python train.py --d_mlp=768 --init_std_qkv=0.0269 --beta1=0.95 --warmup_steps=200 --decay_fraction=0.895 --batch_tokens=65536 --steps=3058
Each number is 500 + 25 x the weight over the matrix's rms, rounded and kept within 0 to 999. Layers, rows and columns count from 0. Numbers have three digits each.

# layer 15 MLP up, 768x192, rms 0.157, rows 691-763, columns 96-191
538485491482490504481519524463486486500494542496487507493511491533503538513524487510537518516500539460502510507435426503509490495486507493502486514500496466511497539557512491521529527477491489508473548501526546452499474549497519560496466527503541513539508501500462492504542499538505543491
481543481479512524498518510490483509529538483516493466542514502504547451495545492545470522505499536491488493475516454502498477537486533494541486456512579498493592488509410491489506478522519487503480468511491539535474475480470509499528500503508523548489445457506480499468520484505509471534
497519530506474512452474486506474485500514478464470511495527523442518515478492523504518530520505504523477511455524465490540488482474531564499488494468490471535515521443545541491544518525536481489542514472557535485501485481506489484514483499511476517526516505492482495462488485488465472457
519505491526495496491481495509534465483440514512503539522531511528505461513528492542498516479517514557515521529515520509496463476547546457467484449476531481555504523454522505475478489559541456489465447506489451500537505508486512528530467480542485489477494519470496483474485481497471487531
481491482532539528507455493475488482496449515484482489463519535501495536519499492492482471496539506469480481435513500506480475528505500468468473517486528487501482542494467502517488527503511523499524494477493514481522504458516538547508475494497489487526537489477489493537484468526551513503
496501510493482460529513483543508501458454452496505496524510506527501501507463514523506472473480498522518546499493511513487518500566492554520487470487515512473448524472457501522505491491534507505536523505527515516502497498483505501517484537490489463517487524515501487565509491507523510516
515482504573452502502477520526508539507479506458502502473496464483475460506526504497552513491495483482506531514496490488511496472518475450512471515522544530453515511516478499511499497493544453505500510460534468491536536508489490557520478477494496523513498491498470496510509508504508511469
540506547514493531498504449480523497505472513517465493526520492510505521511498490492541514513535542515486528507505485462475562542539484507513519570503496515489564528516514502488532498505502480510483489514462532548533538547515424484470494548523474497474466485500439486505514480496521465532
535524491512506492491499467515485546503527505486497474485472495491470466513519483495524467518484505505496558466503526451498532530501515446492481499503510500529480469513474514485539510480534511526527470509479476501524491466455498472517465444483535487505532479464493480496496471486511510489
508470482546495484507528482506450481514507514512509464513515503478513546472503525502469441454510500509469543521467472483453501492570552482545531484497536541424444491482502485478508518542512487499506503498471461491468516472511540516498491534499503561513538516511499530518498501475537525518
524465493469518490510460477529467485520506473480521483513479550539496472508512494516511504517485529498450484531479543505542530511512482518511508479511461507516487485489463491489516509552504504450479508508494511521512473475523540496519503484494486486453565505450570524497489526494478514494
490517533519526506447511475484461475525514508506500519514521437514520463521514448486539531522503517455501441510491500494499457478457537503525480536496467510505490554467474503519545474520522543506490591461532503517531461500473505499542493505533565530491481531494537527503483468458506510509
521488520529502521461520462514488528495544531549465493513568461522512487561473468503525479485490502510520504515486513484517506527493527491534536483520502497543470505519498470425500534548507516503466509520491481474457469517481461462479499444457495463515508530493508507476448487485505500503
527532523509493465471512495520505501495541488495509471484518495456508475503490553496513521505484488520526512486487459467491499487483500524498486519530482448495510483491491524486508524519511495502497429480498537541509523448446530540520465534487495505492533476493480514479485517500565495507
530485541497457563472526502556437519478483485526538497516497506482490491479514511521464499490531506518505530492524488497508484511503496502505512483495532496461507501489504496494501524504485497538521516532491508493454510495531525459484495482554519487501479515511472470507480483494530513523
487546499486491517472478473542487491509470502506453472498527498478491490513487503508510535490507492548501513455555503463521504481415472495525506478524488549504489511501472505527503571490509452499555484543498515520505486496508550496456502495499489475515518515483488527506483497517518497530
490485500497502510509508506506467493498543498493489528562523488524468471500507511503452490528465477476477469461494485499534487464462512439498494477517499493482544514500532490510490448523490507504526509486485511506430504498512453476480483471493493463509540480456491551549480498496478503524
486528459472498471483506461557524522515506539529482524473515476492525479492493503539491467506456516451533476475519482500546508525493497521530497475535454478497473500444537462463509493477511462458482532482516507510505482496512456509495483533483489487458535466497522490490519484469513474522
472493447529558507532510521505521554492520512522506477493493548474521435506509508512489458511493493523525454474486474471526510542529516502492502469473511510482520488502505472461513474490506497470550499474477558500468490516459483504518503482492523485467494524490482508531461537466540536531
478514516477531499486449469473524511540454471486484502457479495488476507504511480485512504467518502518516521509485537498527521532470487438498481523524534528490484509457524503489466497467476493480496494535465465499504527492499494519491490500454526535522524517508540533489509505492559487526
518481492504481512528472502520524457461538524470481480534460529526540495483501492492481474514480509523483501513494518544511483514481475470499497499535474480530471526482497488537547524505497482476447518516547493511506511513473509505515515476516511497475491531474500488493478445482495478472
464478447499518511518485514455513542548488539477491509540511481489538502475506528535553502471543505482494494492506498552491523483499459465501464482529506482500478492488525482469491492481510465461528533469524521565469456547494521499495520454439503497504520456530529485528458513524490526502
486465489467473516517506513544523440482486495502501481476488482533534530517506543568542511476553512505511514513498507498521469487494515514490510497491469522510494539479511461501524525460506455511509508521501506472525473493521497479519499540488440475512488501496475539511509503479503538497
542459495475504548476528486513489480511490513492502536479512523460451501505511545455504494485478525468473484525514505459438562493525538472494478507540493454467543477539483542478509488458517530515539537507489504558558481505486460480481487515530505537488494500475516496519514542485504518509
481469506527474494507531510509500460508484498517509487482510479475549497490509501492466501519488507486506483475502510487497503453488518511571481559478491520504508478457533467498481502499488491523548481541483513513499556542545496518503509520477494576498487522461486503525489503472514484500
517465500534480499515481508521503473497520496512472475510479440510502487496480487541461529490529471509495498497493493556524549459481494440493501507482515496487485511487475453495466506492502516467515507472524503482470495465472471467484453496505514445473477488491555483464479505490498490505
541512451496524492478530497478479472482532467461511509475528493489502484517483478498513511484537506500492512484484496496491487516489501481498491534506514390477496479476506527524490527504527508511517447502491512462443518470530483530509487539551485508517441518462459493494481505525480512513
442517493523516517509492506507521487502477533498463480521487484499483482488486481452444525491536530507501504518507498463525498506498487478487508479532510483498477448468505484506497538521526498475516500511500537525497529468579509477491523480474473469486519518518525485460503507495523455563
494529476478553482449505462485491485498493558521507474522520498511470479542487477433519522463512512495492532471533502504493495532477522506495501527478498515466504554538485499461441479503573529519489521508476503497498557531493502476538520524503551523515496547522540548448495531517480535556
488540494462494486531491483501483478486485530427504561477546566513495524517550490520517507457524501518504531487506493494520498512514538493580511467535504509551477520501496545531513525508509477469520525510462488488489526520495495472489518486462479507525481476516510494473493473525500467506
478504487487515527535500458524510489497517453517488482469505452509570488508537522462519514493485493484490547530494508506488490491489508541564481456459518510482520514525508504524551515502492506531509486502434520507504449510522516471533488520458478453468474511500497512502553507475496508498
576504527516458504500509481514508517494471485495529484498500500457506477500481550484505448484496504529474542468534513494482530505494488431471493490514504506530519485493485483469487434458520510463501476512540496497468519485470519485522493502513482486506442506459518487463479442470526496537
521522545564512490537480498510527482479453500489500512475501516543546556470474546452515543512508490492505484534485505487516509482448476487495459483493485512517499484549483477504512488496475489482502524440486495430534525495510539500521479503485483477545506487544493508505489505508480506519
495530498468477496511482497518508530488449524448542522502472565505510489521491459493523547449520495521508508506495495497469488502513493525498458532507459479520435505496458502482499510554536454501505497492516513493513480509510513452452526498466494496484503527534470497523456491473521516479
507503480482585551528489481500485483522504491533490514529469532504492541486506538520482476488493537503468508521482460471499473451514524478482463486529458506478480487495538534524485493496463510499491503487465517488484507526475520477470436501513497470489550477496466478490510506462536474483
518487462540504522524479468492507508521509500538470512511520500496480523509526509514485471485534477515498508524485512465468478543472504491500516561513466537509502513491511519419506491504494479481471528500482487479470523506486502550483477471476471495540466514458484450545517516492503511493
506501424496478508525498518499502504535496477517466454512480530524510499505452493534518504482462491491483494517460527460488570477523521482570487550504446505486474504569485499470484495511496514510547511430506473470525516505485498496488545534472517520464513549487538530492481496479498500459
520520519513510512453510525524543501506506499479496491497508462512515520476495500508526461550474531469454492462561511484459449550491517465467457488523486483498508464516498480502528553466530517480495500499521509538528518512495456521485442530510524539486546509528484524504461541517510485483
529496488467517519515483503518488531493525502512509496473462497506488481495499515472472518487472516505512506494489524502511517533513508538507516491485478515510480499493492497479504505492507491473486524504535510499502514516506484490480468471472521513452515488491510501494543507494502502455
523475458482495534483482534496477493455481510503497482483506493542555535476509495501471545506503458520480491525525511503512473517496500553510503518454530472489501497492520524491494519482475526532480505489524513505506519489506447481514460505495484477490475491529492520506505540477492525505
467522514434538520528499487520501501505518453528530511544486528501519525522514493504550524482472496473485529497523536512490553468430501470538543486505507495471477514501540486489492515464499511527515510538481510526503501506498554476462471505543506484498479515502492484502514544513472467536
543474467534498545485513512512479517556544485471488527508539516485515514505528504473534485477510511473473510521527518465522513495472502519517470509520471466519503481495488525476485410502495510490528503496520500494525498493520509478474471449529519495478498494533480513467506528505486485487
490510492513474496495499521484511511475496513488548492498514521503493508502498539461532506495479518496470492500463471466499497486506509500498484498507492442538522498461507503502526472520458466503501500537534496496523494507518500453491518505493487509491490439519513493474493471500511539526
523485508518505475480510501476487487515526493512494520480444513522514497444527504504502483483473507492483478512467511457528529457449493437464489519492516547509518470531470503487497499470525511508475498509501525521525488510487500462513499516502489494537511512482458545523506480535496504511
509566521473494493490459496477480534520451540532488473489472518489516438501481518462505510493492484499489489483498513505487471440521485472537491478475536515522530518489527500504512546479438458508460493496522452475500476500511511508482474527517508465519490496512513487468527468468502507444
548456508516484510486509490516501506504466521525542510526542520522513436478455536561517485459501583486508515471505484451517534496471472508530542496496512495539493460474482496489562509501506558528518509528532521506503520523544513479481486502508466482512504510495481506489462493491484515509
500436497515508486507446484465472453500472539504516504555469525497506483481532517514495496491497502469441484487472483503540475529563483448457502516485493508503486504518547529495480470529519511515484497478475465524471430495502478493472523516483493514538523518476502496462494513551489497504
518468485498468589516538509519487558433493490490487492476516497469519518478485498518509495475505472512492485528541512433466531481498504525470499521476526478507491495514541510487516520486478536484506517497525582476482450521459511524484515516537462524506528547529498523501516511503499488496
506501474476533499486483506528524489510534483475508512481505500535511456494508534498536528501485407483490499484523515522548527480506500513444494500465533497534472516494492498505470504490542492498491487519503482455503490494525501548552512512463490479529497525474492521541523505456526522513
519485484531520534474514452497508493470462509508507540529491491502491501494492521513498477543478481510510506489512481471512485478472454496556465504550454502500549497515495536507489517457503493485534502496465489489537516487489528478476500515500466461480476510508470489503506489537482471490
465486494498462482504540433539499517508484505507491507462487431448514530498530478510545465456523495531504509495495483482475507491509438481520498516482515493460447520465447490459481469484502499439558510506516503504433472517479494498467512478493487505525502530487550470484552518484505532453
494470481500508521442497497545509530516535482489502512496503493489541490520537487531518558516523510492498543511428459521531463492478513536506501535476537464505519474496533526496533493516496477494518496484549490487502487462501530496496520507487507507511511520516514521508490493532513496481
543490526496452502516455485479545484507459512504501497466502530490509462487531516519504480491472502498527519485520515450522533543485486538537502519490555443508561489506521523465519524503531521539488491462472473527496478486477541505463510506490490486458460520487474486470530473469503540485
483458474531496517481492502546493528491492492496517521543516534489532487503472477515476497524501483518541493495536459520459500484456487487520505478513524444462510467500525503545525498516529496468502552505502456533530482464518481475491480473488502487479496514449499516506481508499484527491
489487525510568471481482508523491478506503553493528532436521479526544517505471497507524486499523468477501501517513464528482488541484506524516482466519480499515502526449533515464539525534487515470475496490543527511480530501491491481509483502516504505479526463510501519508539444447509464552
527503495528500499513485508506525504488522513499501455525494497532476500495513491492522510517517492546498491469503498506490491502546506491471495471488507511487493481469485511520493482508525476431460492481484528488503517482511464465515457552510476493443522491468501467503532478478502528538
514475466518497469509445499475501523532495567494546469565480492540520516526493474518482528499501507483502497511499502513499512518489547477469544482484444439492497524533472483510484460494480506516499498443494494547525485534484501454463516481473501490479528518456488483528501506511533504470
520493530497529523488463500465485520523550518498464498449518488514488527506477502526516444496463519505483475483472493486482504522509488455483500502439491496517516515509449518450495510468509501491515479507504490491526532490481459558438517496482515491512492523467457470472481501481503498510
534495484489513455481521480541496470516478515507482484535541482496534495485491452498471458506504494478490477503503475458486525478537480502522494468464507477536465467537483457486482513484452526472461510510490473442462489518545493504536490482478501482525496471519515521488491463536498531513
528537476528459485507501462469521474476479523504520457478516487482494455493483494497499465472502580525477499527519517524525519501467459516487495462497444488528502540471478497491490538499524501518480472489533532502587519471528480453469503531542497496501518519482470560510491435440513499497
531509483496484514530503525517472501497533494502537433536554528490496477506509500455550492508533493479468458504508477491490521483482514487537480534516464516499509507468445506466530492476482465543496481530519490461553503468516492519509519469471496547488520521520489505503492548507536518439
492448492548547497500539521497504498524515455505490515497496487449501460480498503484492473477519491504482494533515510482482514511522499486530489486521517472492492510534477540540501512500513524490492481485514500519498496474538498464506497490498526516487478496472522520467456571534507501486
523462502502546480502503520521505491498463482528490521520499545490521484496516501524515466494484532527495485490494494491511503564538481510479510503463456547472482514517530492517422479519463494522485450493468515517476491537534485495492504490478506444510544503546500509491511505467515467503
485529496485532472502526488481512542511502479452495475479489492470505461458499455516535490493498549488489522513480503478534507493497474476505464527513484511498456531481519506482495495488507551533471487489508499512463514533532526496547529525469445494485503545463531506477521477502505534478
489465526502464519498480511477537479528456496484494484505522460483543450500492546549503474492504498518507487477504468475476499517480521490564523518475491502473489538512480521501486492482510527503511504444511503483533493509456511541558476473515512488492487467490587508525498478554490497517
508499522470468475528501494517522472524505497536527463517559546479545533522461513479547446535477530521509498444520475520492515523487493506480437500486525466495484495459499512513515513500515512511523548490519554537516477504543493500504478538466502489487501454462505474488508537473523489480
527486488543514510520487481474488498499494527489501517461508543499476486534491494513507499505566477497510469476513494499509466484498490543516474562543488543534503526488487482521487507526504517505493506508490483520446473507462485505466487547530516518528501510481508469517482484486539475489
527479486545486511497503488492496495543508549467481506476495496517487499494520482530488492512524493493545524525485517481497514457502511499481518506516498523508546486512450498436493560457513482469510476508498511552501533499523517466474487510504448562509508468489526504526521475465515550487
492439479496532485507506493535483524569480496495505470480514503530489469476485503502509516494488547541529471466467554474502488504532520530491480482524449537508529475459561491489501528463533533483508479472511481546516481463491512545534489455506518478489497514509548484526509539529522538531
509495462483517522543521495494481521517504513523507515488520492464492496488464512534512523500447559524494509495540487500510539487517525473518512545562485489482514482497497487485499468548517497463488482522493531495529477479485471469483514470475497465495513493467440506482536497512481500521
532485497491524523533476517512500476511474490548503461483501463484461513484513506504490528466486510513503527545510444520528466520476526480500529500539550548495496459493511492506491481485499478495518485480457478488516476498446572495490517541484496506510505540490555551496510482492484554508
512507470507504487512545549514507522500492496527538519505497481494516442502519456522486532499515518504548495526484492523519530457478463455464465524478467481530504512483462518471512503485520475487510511495490502509480495523485518466491522532499517482485525496477501519527527520519534493488
468495511501530482550530493472475506523513447510550501459471491549497474507505513514532492495478524499479471522494475495504484521498511495493474524508463512479521536506488490506541534497506504454537522510487530470492501540496515493543497494498513458483539537491463471458507496525507490480
# layer 15 MLP down (transposed), 768x192, rms 0.164, rows 691-762, columns 96-191
451512513456487465522490526456529487522516496496501522479511501504514515480512485515495501474505484501498526509483505547516468487504504481496525493456510507494509529469535518498498518469486517522578506495483450492493479493476545497460529483491473473495506513480498483481505462486490496497
520543448539538472531494479458469532478478515471479487516514508468513497482520477465510505522484537517478508519447503483489529467520460492451494451500521458533550460457479531519480525473525540502478470530508555476492489499514539531550469474530472541498470532456478475495504446540568525522
527536501509516536515434529517515470493531505517489574500537553488533453452523500486533495476496467480510487493515521489498499501481498493466484463524491511513536506475488494476480575493481484539501472468462538523467494452458508510483492543542519489539496470444495461489503522516488530486
510509494495585523526483466520527483485491482529461538520488503501535474516499528577495486483525481474541470554499487510533495495535539484542486511505515492496514478479560509507482525488506504482489488516507511513514505521497522499495508466521503487564512485511501487483486486479462474532
510470497449483517484513455530536475488514464509510488482480484494551502475504511462491501530526468506546511482501497508471503490534486516494507477448534514510488507522473462459496495481501479444400484515514497503492484511515490457511493484496507489555479467526482472528532529522507462464
515450532514492472473545519509494526468480525502495505507504508472472508505504487517514493484453475488534482500475515530515520522495534479485429525476504509477532535519506453491495477489500497533486524504505533492441467506464519481495516468536458484559503504492466510477496500477528492506
475503529494538495496485495502550502491491518539466489528464462505514508511520505533484490516528485487507464517523507507478490480498494487507537503526525527527546510514523484474535519485455498519513547504492546532475477514544478510512483478486517486513457499484496536458535516486480512489
478556489495449500529506527496504467465491533446513495500535493488536504505497523531504488519499492493514477483520510521527505493522505508517529486457514537470487471506533444520478533485530475464415499487490539484524540479504502533505475485490498515478487525484526485500509466499503421521
496490505497516470522508504526497482516516530524472484499567527518460495518498470483459525491514482473559485478521480489520496486437505488478499460459498514493525463473500481502492453512497506541478487487511494495457494500514529502491521515507507468545505498519489490550534513550498485494
449479465547501517490499556515475511533493498430504468497542493495561543532468507445524471503474491493499537466488504499487472488563513486536501509450541478468520522493478477484461492455533506547502521560548523506492492494474513477465510481483418503521501511480522511479439474530482543507
490522504507492495460494501458535508531486513511476510505527500484505503462512503484465493473499478507505498522502500486501449513498475483524500508484519516498531505511474508478510488472484493516489508470521507501482498506500496519526513492473489498378489519467483520498521487500496516526
514473534506505529467522557504504501506502426510461510496520504537431517484503492519473534494470523496524502522487509511483529505511546542488505489533538487471504475471462508484485502485526518582485557506464478486496507496518521485506507491476471559488488507493475516483474466480508479439
521454506492452529488554466507512523553517469514485520539510491484470460483489500534508516494532453508471473491507578465543499517531505486529516480503463492520466507480497513454504483487504517488486499481531497537456489521510488498453466493550492508553455475498519482491471500507489526477
494563514506517498501492486500549509496572506552544495535505491530509476506485497480514535462500520512497491535490507481499496511499513515478527506503515520453511533533523453477498449491508481504488469544507485491507498477515513507548550478486500496578485500494463509498506498475480497502
518485519483486475489502551466488453491491497512497513493497498481542510531534532487486513469553489517501467501493513500518462508447473506501497527504512511517467480483512472469501500491497504528497487526493531501458503482499486475512517530473514463481530461562518516473502532461533546500
497533558522443464489474468478488511506536486537478530502466485475522487480523545523515565494502498492486501517482475485467497454501478566475499505510479514507471456498522506485509522502500471498439477568505514502497499486478496484467503481454525523493526500542540467503515478459496505463
461530483483501507498540502514546494476506500524510531529496470475507502499483495483458490486520511460506505472518509515510476498510501522543501523510470452520494479460526519476523508492502454497497542517554496530488489491516485513447487480569534482542477484507473477460516519509498473476
531470507445494518557493524486488493479511533475522524481474480494464491462529503464476502495501473533513497554531505520491497507500478505501518481474534530484539497500532493499501476481505482559489484491506508500516465493491494502489490439504529535531486495485501515438475501509485480494
463497500473498464520504464498495502480430527508510507509522532542507515534508502461499542517489521414487530518458541504483500481525473515473501457462457476481477453500484511508461543510525516449481537497494481451484479498489527473475481561490518509426488536521512498491485491496517517525
483481485459497485574550488469507472489495531558499546506528510504488501466496482529490533504490505480487516525447504487487515490492496536533474526513492513500485507480486462533492484526529522513476506480547486521481515483484515538513525458478515496515463514496468472542514519509468484481
485503494542500496471502480487509535502515584555492496484523499504480528492511476479519508462492468499493491506481476506537463492525508489483501503482518532494506481489474513532521494478487490471478474489525477534493549473460483497512531527461504544521510493519482506502479504493506530519
501510528481539495503492554502505531493492482499479498495493524507459484474494581535501547510472527498546521514511505488525482490507481545437531466548476492518525508508540456478513494485507486543474520502517456458462494473558501470458488507506503514500472455437483528493487485466509539538
478563495556524487503496514510496472513498476508513528552532511494509555524486547513491486505500476509460522511485520552522508474508523535474503474499500498516516519492509523542551507500509520504479523487476516485487540508505489543509481463513480524553465529500540491466485503472482496487
524547474497508485474498492476454477517513496472509495532507545427511502450522489503527533482512534495502497493493505529500471485435493469465492524542462487508479576515494509505522497518510489486452497459496494521461533571505530515479480496492532506511507508481489494539502458498497513550
551481503528503466497506501502489537504503493483489465508532500487505536527489560457520490473523501517508541463501533453445533483517512438473509501529505503511483533510472505527480473479508491544522486523492496493477509513498450499489520515486483507529502477515492488514510462560493566491
468496533497474463493465534473518501527479498509516513503483510476506505485494486526468592499514483453499535533494481479505528452468493507483509469478488478537525491491510524478476485496530479501508499501497484470526481483526451502506544476483460455482513457502539518463522531521495525473
502455500506492499486537521466503532490492528492441545486509503504524470475500507437520498470499498454529499502499454520490513517526471522522540481499529523437498476501489505509474503456462469471545508527507511500465481470470494459429553507512498489511496493481502500541502481436489507480
487497485472474479509486503490505547461497499510511522490537490527477522487495490484510480504470480511511515516501532490544460528525482490511498481509518539532448425507478507522490500458479512518461496491535500484497480512499494523501484506513498503475518493474457492522497471514463512530
484447516491519467494506533450523524493485473520480503444486502500495487412529491510506472510522461456503531520509521516498487485481464521497498471506511524496483484501515484495464508456535505492460473498487507482523523495458507427523530477494524516563544470498473492475485539533469488534
511491484498504455532515550480460488535532493534475540514535480473460566523523528473510526526508493530537471547496493506514467456475488562509466509473508516489484492480516501470545514530518530498459517501516484489529484482492478487529522510510599520543513536489500514512480480499547485520
477509467448508514470544488486529487523456475493526509445485495462499511480484561518513477556487504468538528506502507497500499539498489502541570493487526502492509532484501544526518510494490491549463504480528520497497455471497488505527449501481486506489531496487477486479487499498479516488
495512464487520506514485476480500494495493495509492525520513479512509493516510495503489498488508492470508467507525498488477488488523498511525484508471492507519474509498499516499464504549436486503444498472469489538508503506517498501499506462504496501544488518490494525505535528491485503501
495487530521474528468482483487513516518448523472506495575493494473493525469489486496509480453520528525457544536499516506497542513494487529487496495512542489490528509523471487498502560526465512516498482533503486541527522471534541535505444492483453457439487493496539512479517503462501488505
510474477515457449484501497515496490503477540515496459475541522477489491514483475479466510525500503474525495470539455441512497492518515507499534482565470525518467537432524512509466452494561512466484496495519477475531509489498483518483511509514491482500522514483532510453474498484490516505
463498471527551493505534496462475526536484484510482496496471513572483493459497486471481516557495505466490496483478506534514472465490501540481493550468476503494475505473473461515472497514529543524447501517521540500547484509545524519490520447511462528471478499488542507475551523555565511489
465497528518470520532503505502505446494508495503504521553506466543505495511498494489527478480466520501506549525494488493456482469547500447486483548456511487528527477523501501482503521484454522499474492483532467518522476505453497488476505487506541505501525528502497499496514480447538508465
470503486516531470498546510504496494507494469514498534471481527526501531525508543486478512474488510530518520487517509508492521561524498479483517483501479477494486502541511518486492460486481536501468496490521490509521486483513503516483495525504526450384467487495482497486513402476479524479
518504497537501513513495535469487464525504510511490532546500534492499531500487454452522500476468478519493491455507504508516485540506498531529491536479561514482523473460466477536512498463537513517451500488523483511503505488480522535516474530458467519477496484479526485484483519502536499465
483511505504504505490513501488500516507508504506497493514516483501514507499501484478497498518499500513513491479522506516495502475498502496522493515475499500504524510489491510500520507510498516513474502509498499505503514504504493512512505482514488500294501525499522497497500500497500510511
452493509528505454506485499465524477499515476476524540496488563506454493508479499514505501531489526471518485516497497508508493482483512502521516506489501514473460502511513498507483503513485454505500553516511478516472488489486567533492526504504485514541520510520485498479503517526521504500
503516469553500528462498521542476468457497503493479506462471556459550511567539521526496488483493488448463494497487488492497494480492530522510505509491528526501511494537465481483470512524491510499500521532495483491492511487515515501513471506469474512514516500485481520500478501492533518491
518476474484518506550490512502541540525520483468484498475504501505477536538514465497484473528509499486503510495505487507550499519476488483507501549537517492502513514456488483526528463469501509516500492475517495514486514466532485472474509491447449489441521509511540483499456514487456472508
496508471507532510556455523493509459503540498502472498502473490534516484518501495455526500483529505524467511479497481504554511492482492478478550505512504525533485522529467510532486489507467509491601515507485512455540465504498483496502494475481516525453517521515468535523507504495523504520
491477435499506496470504505521510510477516538477519514516516510512515536478484437474515487514407504529509488515531501498537525484474510500479508487485495557500540520480482530532500527505496529485516491507514489492483464477473468461499505530524502514499513506504514504512475481448483487474
541494488496522491515475522539473466460501510506479503555540497499503471517489493517498521505477509496503486479500514491481499495533535539500496541530465529506508464505492487507493488546441501447501504505501540522483550476485539460508513500513521494536523550529523448504480520511512522529
450495533519532556458506481484542494495442466495492537449522469530483498484549510533508490537502514514498503501526500481507507549500507526505473488524559508487485536483493480443471542476548507473420469513495535537490545456479467509538525460509469495595509534491451472543452525459484510499
516509495511504479494481533528488486490471514512479497499426462490475538485481537493470481460491451521468481491477508457475480434458481479496477531504552537496530497527522534490521443546499485535500512513497498508496466493532485490515482483508465509513521539521509449471485531447474508531
536490501499524446469472489525542482528475519473542505498460506483480488474488511504472487512470466507468543470447505508526511508514536514494466476539451516501499512507526524486498485464467489514506515493498500493491575505524498525535539470491517495560479461499495521529494508512487517502
510505474530479505518526528487501536484535511450506463541482523482513480523459501509506500492517581486483515477489473485517468483523482495461526447520505513487481495544470502498482467516465527510494479520490507450524530544457505524502469521476483529473495504495426488474499479484482475493
491479530482465505537494475493484531509489529494507496483498467504531499501549532517481535524540483518497493544470511469508497521518489491466503530492519533525491468542478502508510456479477439492431533540493480479487469488512488499498470475487516523521486482519497514518489479505510446470
534523487510471537509515434550504514520453505529521508455474462497481532512530505521476486504519510489536480518466495461552530445475480473516495542490448466489433505485478530550472472498489549440509529537480505498476504510476506518477546491527474532568473499554523477474473503455513537498
528517505518497511509516484458470499493532500500496499511462501460488473478481499445524499505500499498509476477464501507502491480491524502496525496469494521487505477505546471475527504527478519519570464488511462512492502473475512491487551488491463505511524513486463522464484491453483495520
512478531482502467511547538528513513499456509518486555468478512506494481503488550514489526521516473484529489519498517533510498541497504490483493501523539583460468495519503513483398508538482491492454475508535466525543513515520517513529515471495485501477519518535481485520484522525494514506
459469504555501471490566483468470485511509460499511490523496509466443521469493478503464536504517470476511500510525501500454513495509443489469507491496496488529464555511454533491491483532503480510460476485527478489542471511514502529487488480508527522535487469539427497430454509489510495487
467523462492526503513498514507528470509524505476505488539509500475517520480541546510476544497517516495519488487491474513521466491491493494479510523462523495515474456507497509459492486493480502514513497476492491529519502527525469520545494478486503494520480506502470514507507506477504502511
478514487471481491498535505499521508514477525509517515496471494490512492464493486503486515497498492481496530530497485501491464508495467518479499492473504537494498503487521517518513495507493507509426514521514483495486485537520494513519521499512519507380505465482493495515503504477464467522
484527500513453496506536510498530518490530488494488518474483543503473516471512526481471535499495490508518491526489536492444456494515488470523528515490527515508467523456533524501466474510461448523481493533519484512539539495493535512421510521480462486483534490476455487488475523496491524474
503497512476480526470484508522511478484536517522498498516538483507505486499488463497563475522552516505489473520491522488540531528510501487518470467523544508505502455493518487522490512528484527470500544504494513483465515478513528486501474541521517494480507496492508475457497512507494503498
488498519458534535527492536450466466466517502565494493451513496509482478488496489511533511509520482529483466497502519533453534520453470561496514538534487534505526531442501488506496522517528502488501480464514468494458477422501502490493465476511523524534502485508503507538548486497525505480
474423505502514489447500457488518508553504444499500502453511478536502543494475447497500564510510522472532513504438527461500528513507466510472467464429513501544511512448471487489500528517503470445508492482501467501509534539494533460500530577470476526554521479546517526504520497512495517519
492498486503531519492497474485494477492481502503508476509507496493513503499516492444519496476504514495498479478486503512510516487497531478502497521479484495512505517483497502478517503479498481478503507498494488535478507502505512498491505500511503491389506503501496510499488514531483546491
521540506506466525489489492515477504517453540479475494495513524480490563488481500498513518503425529486456512489455477485481523553471518509515475501518510493508521512505477514484468471480510497536463514506538483490484486461476560516520498512475462504491499513515502548495488473470451512517
490532472505516528526508492515483521459484495462516514456481498524513499495510519491493476533487491503485465519523490501520521488500489475537458464527520496528500521476506547499518539452523465473486510477518509504482523520470541499493511505510519536517481496505476478494477477506478478503
503512467503450478467557555507492526507472516517515564520489478554520453493516548509512493479486478529515509475480500504481469526504492463486495478498501530493479501534463480461527522538485504494469489467519531499530499470451481472485486465538521480515454486510537500507498527517445479508
501475496508457507509487516525509518479517526499438536485514494492509482499506558502493513533490493521473508502491538486495500495549517505513461500524508490492469509504475476488506499499488485462481534434464455501527574503512478493509494529459460518503527484516518492491483516446472516482
497529532462525515480494459511498559519539511476505468536481491518498482506515520500494504500472483525491534456533483482517522531496483480542507535479477518521470540504496500490493449482499494502468490502481494469543518516484506485468522493528502500516523477484465519517517468495476475491
483507519511550527485478452494549513500468476456509467487450480520512466502543504500512467418524469482494515488464521500494483521537445468533438508544560491464505489477501539517536508473516496462480503542493520506492497507515514495565465488497507492523503463547497506492493507474467530488
517554513516503518483504473483513483476495512531525487509513491500527448541499480541500502513458458543499555534473493512474510492485528492532502509511524498478487463513528518508510505541498494495497452454462507509504507494511482525544523497518497535486476505497522511485506485466504535537
489496451530438521474539506516531527519536498460489492466531497488481488479492506479488472527525486489467476431488518463522512468514469545473502488541540441514480540516508552465515501506508476510494530459499595498511562529481497501506519491515498491516504542482483552518515488485508485522
511545501484488515498477500481537454500505532492501519479490474464474527482493505533481542533494470527501497491475494496478517491488489504520490472493488486488493515497488507519448499522467459524486487497488503481516510468517473513547492495500506503492487522457547495499494518558470496507
530548481543547511464492480487510471491534466524539462553563486501454487454529485484528506507513505481469494470517508514536491497512506500527504512517474478555478463517471526523485540516532480482505540478512522506524523499505464484501484527491485469475488522518486469482504529505442493498
482544512530519523506496433543499521486480520502500498508506499517522497477512538506467479538449483519474475555530498500481505495468503496516501511526515498511486491500525510482468522517513483518465473492472482504475542499514480508492490512497493505535481482492539457521487469444493500520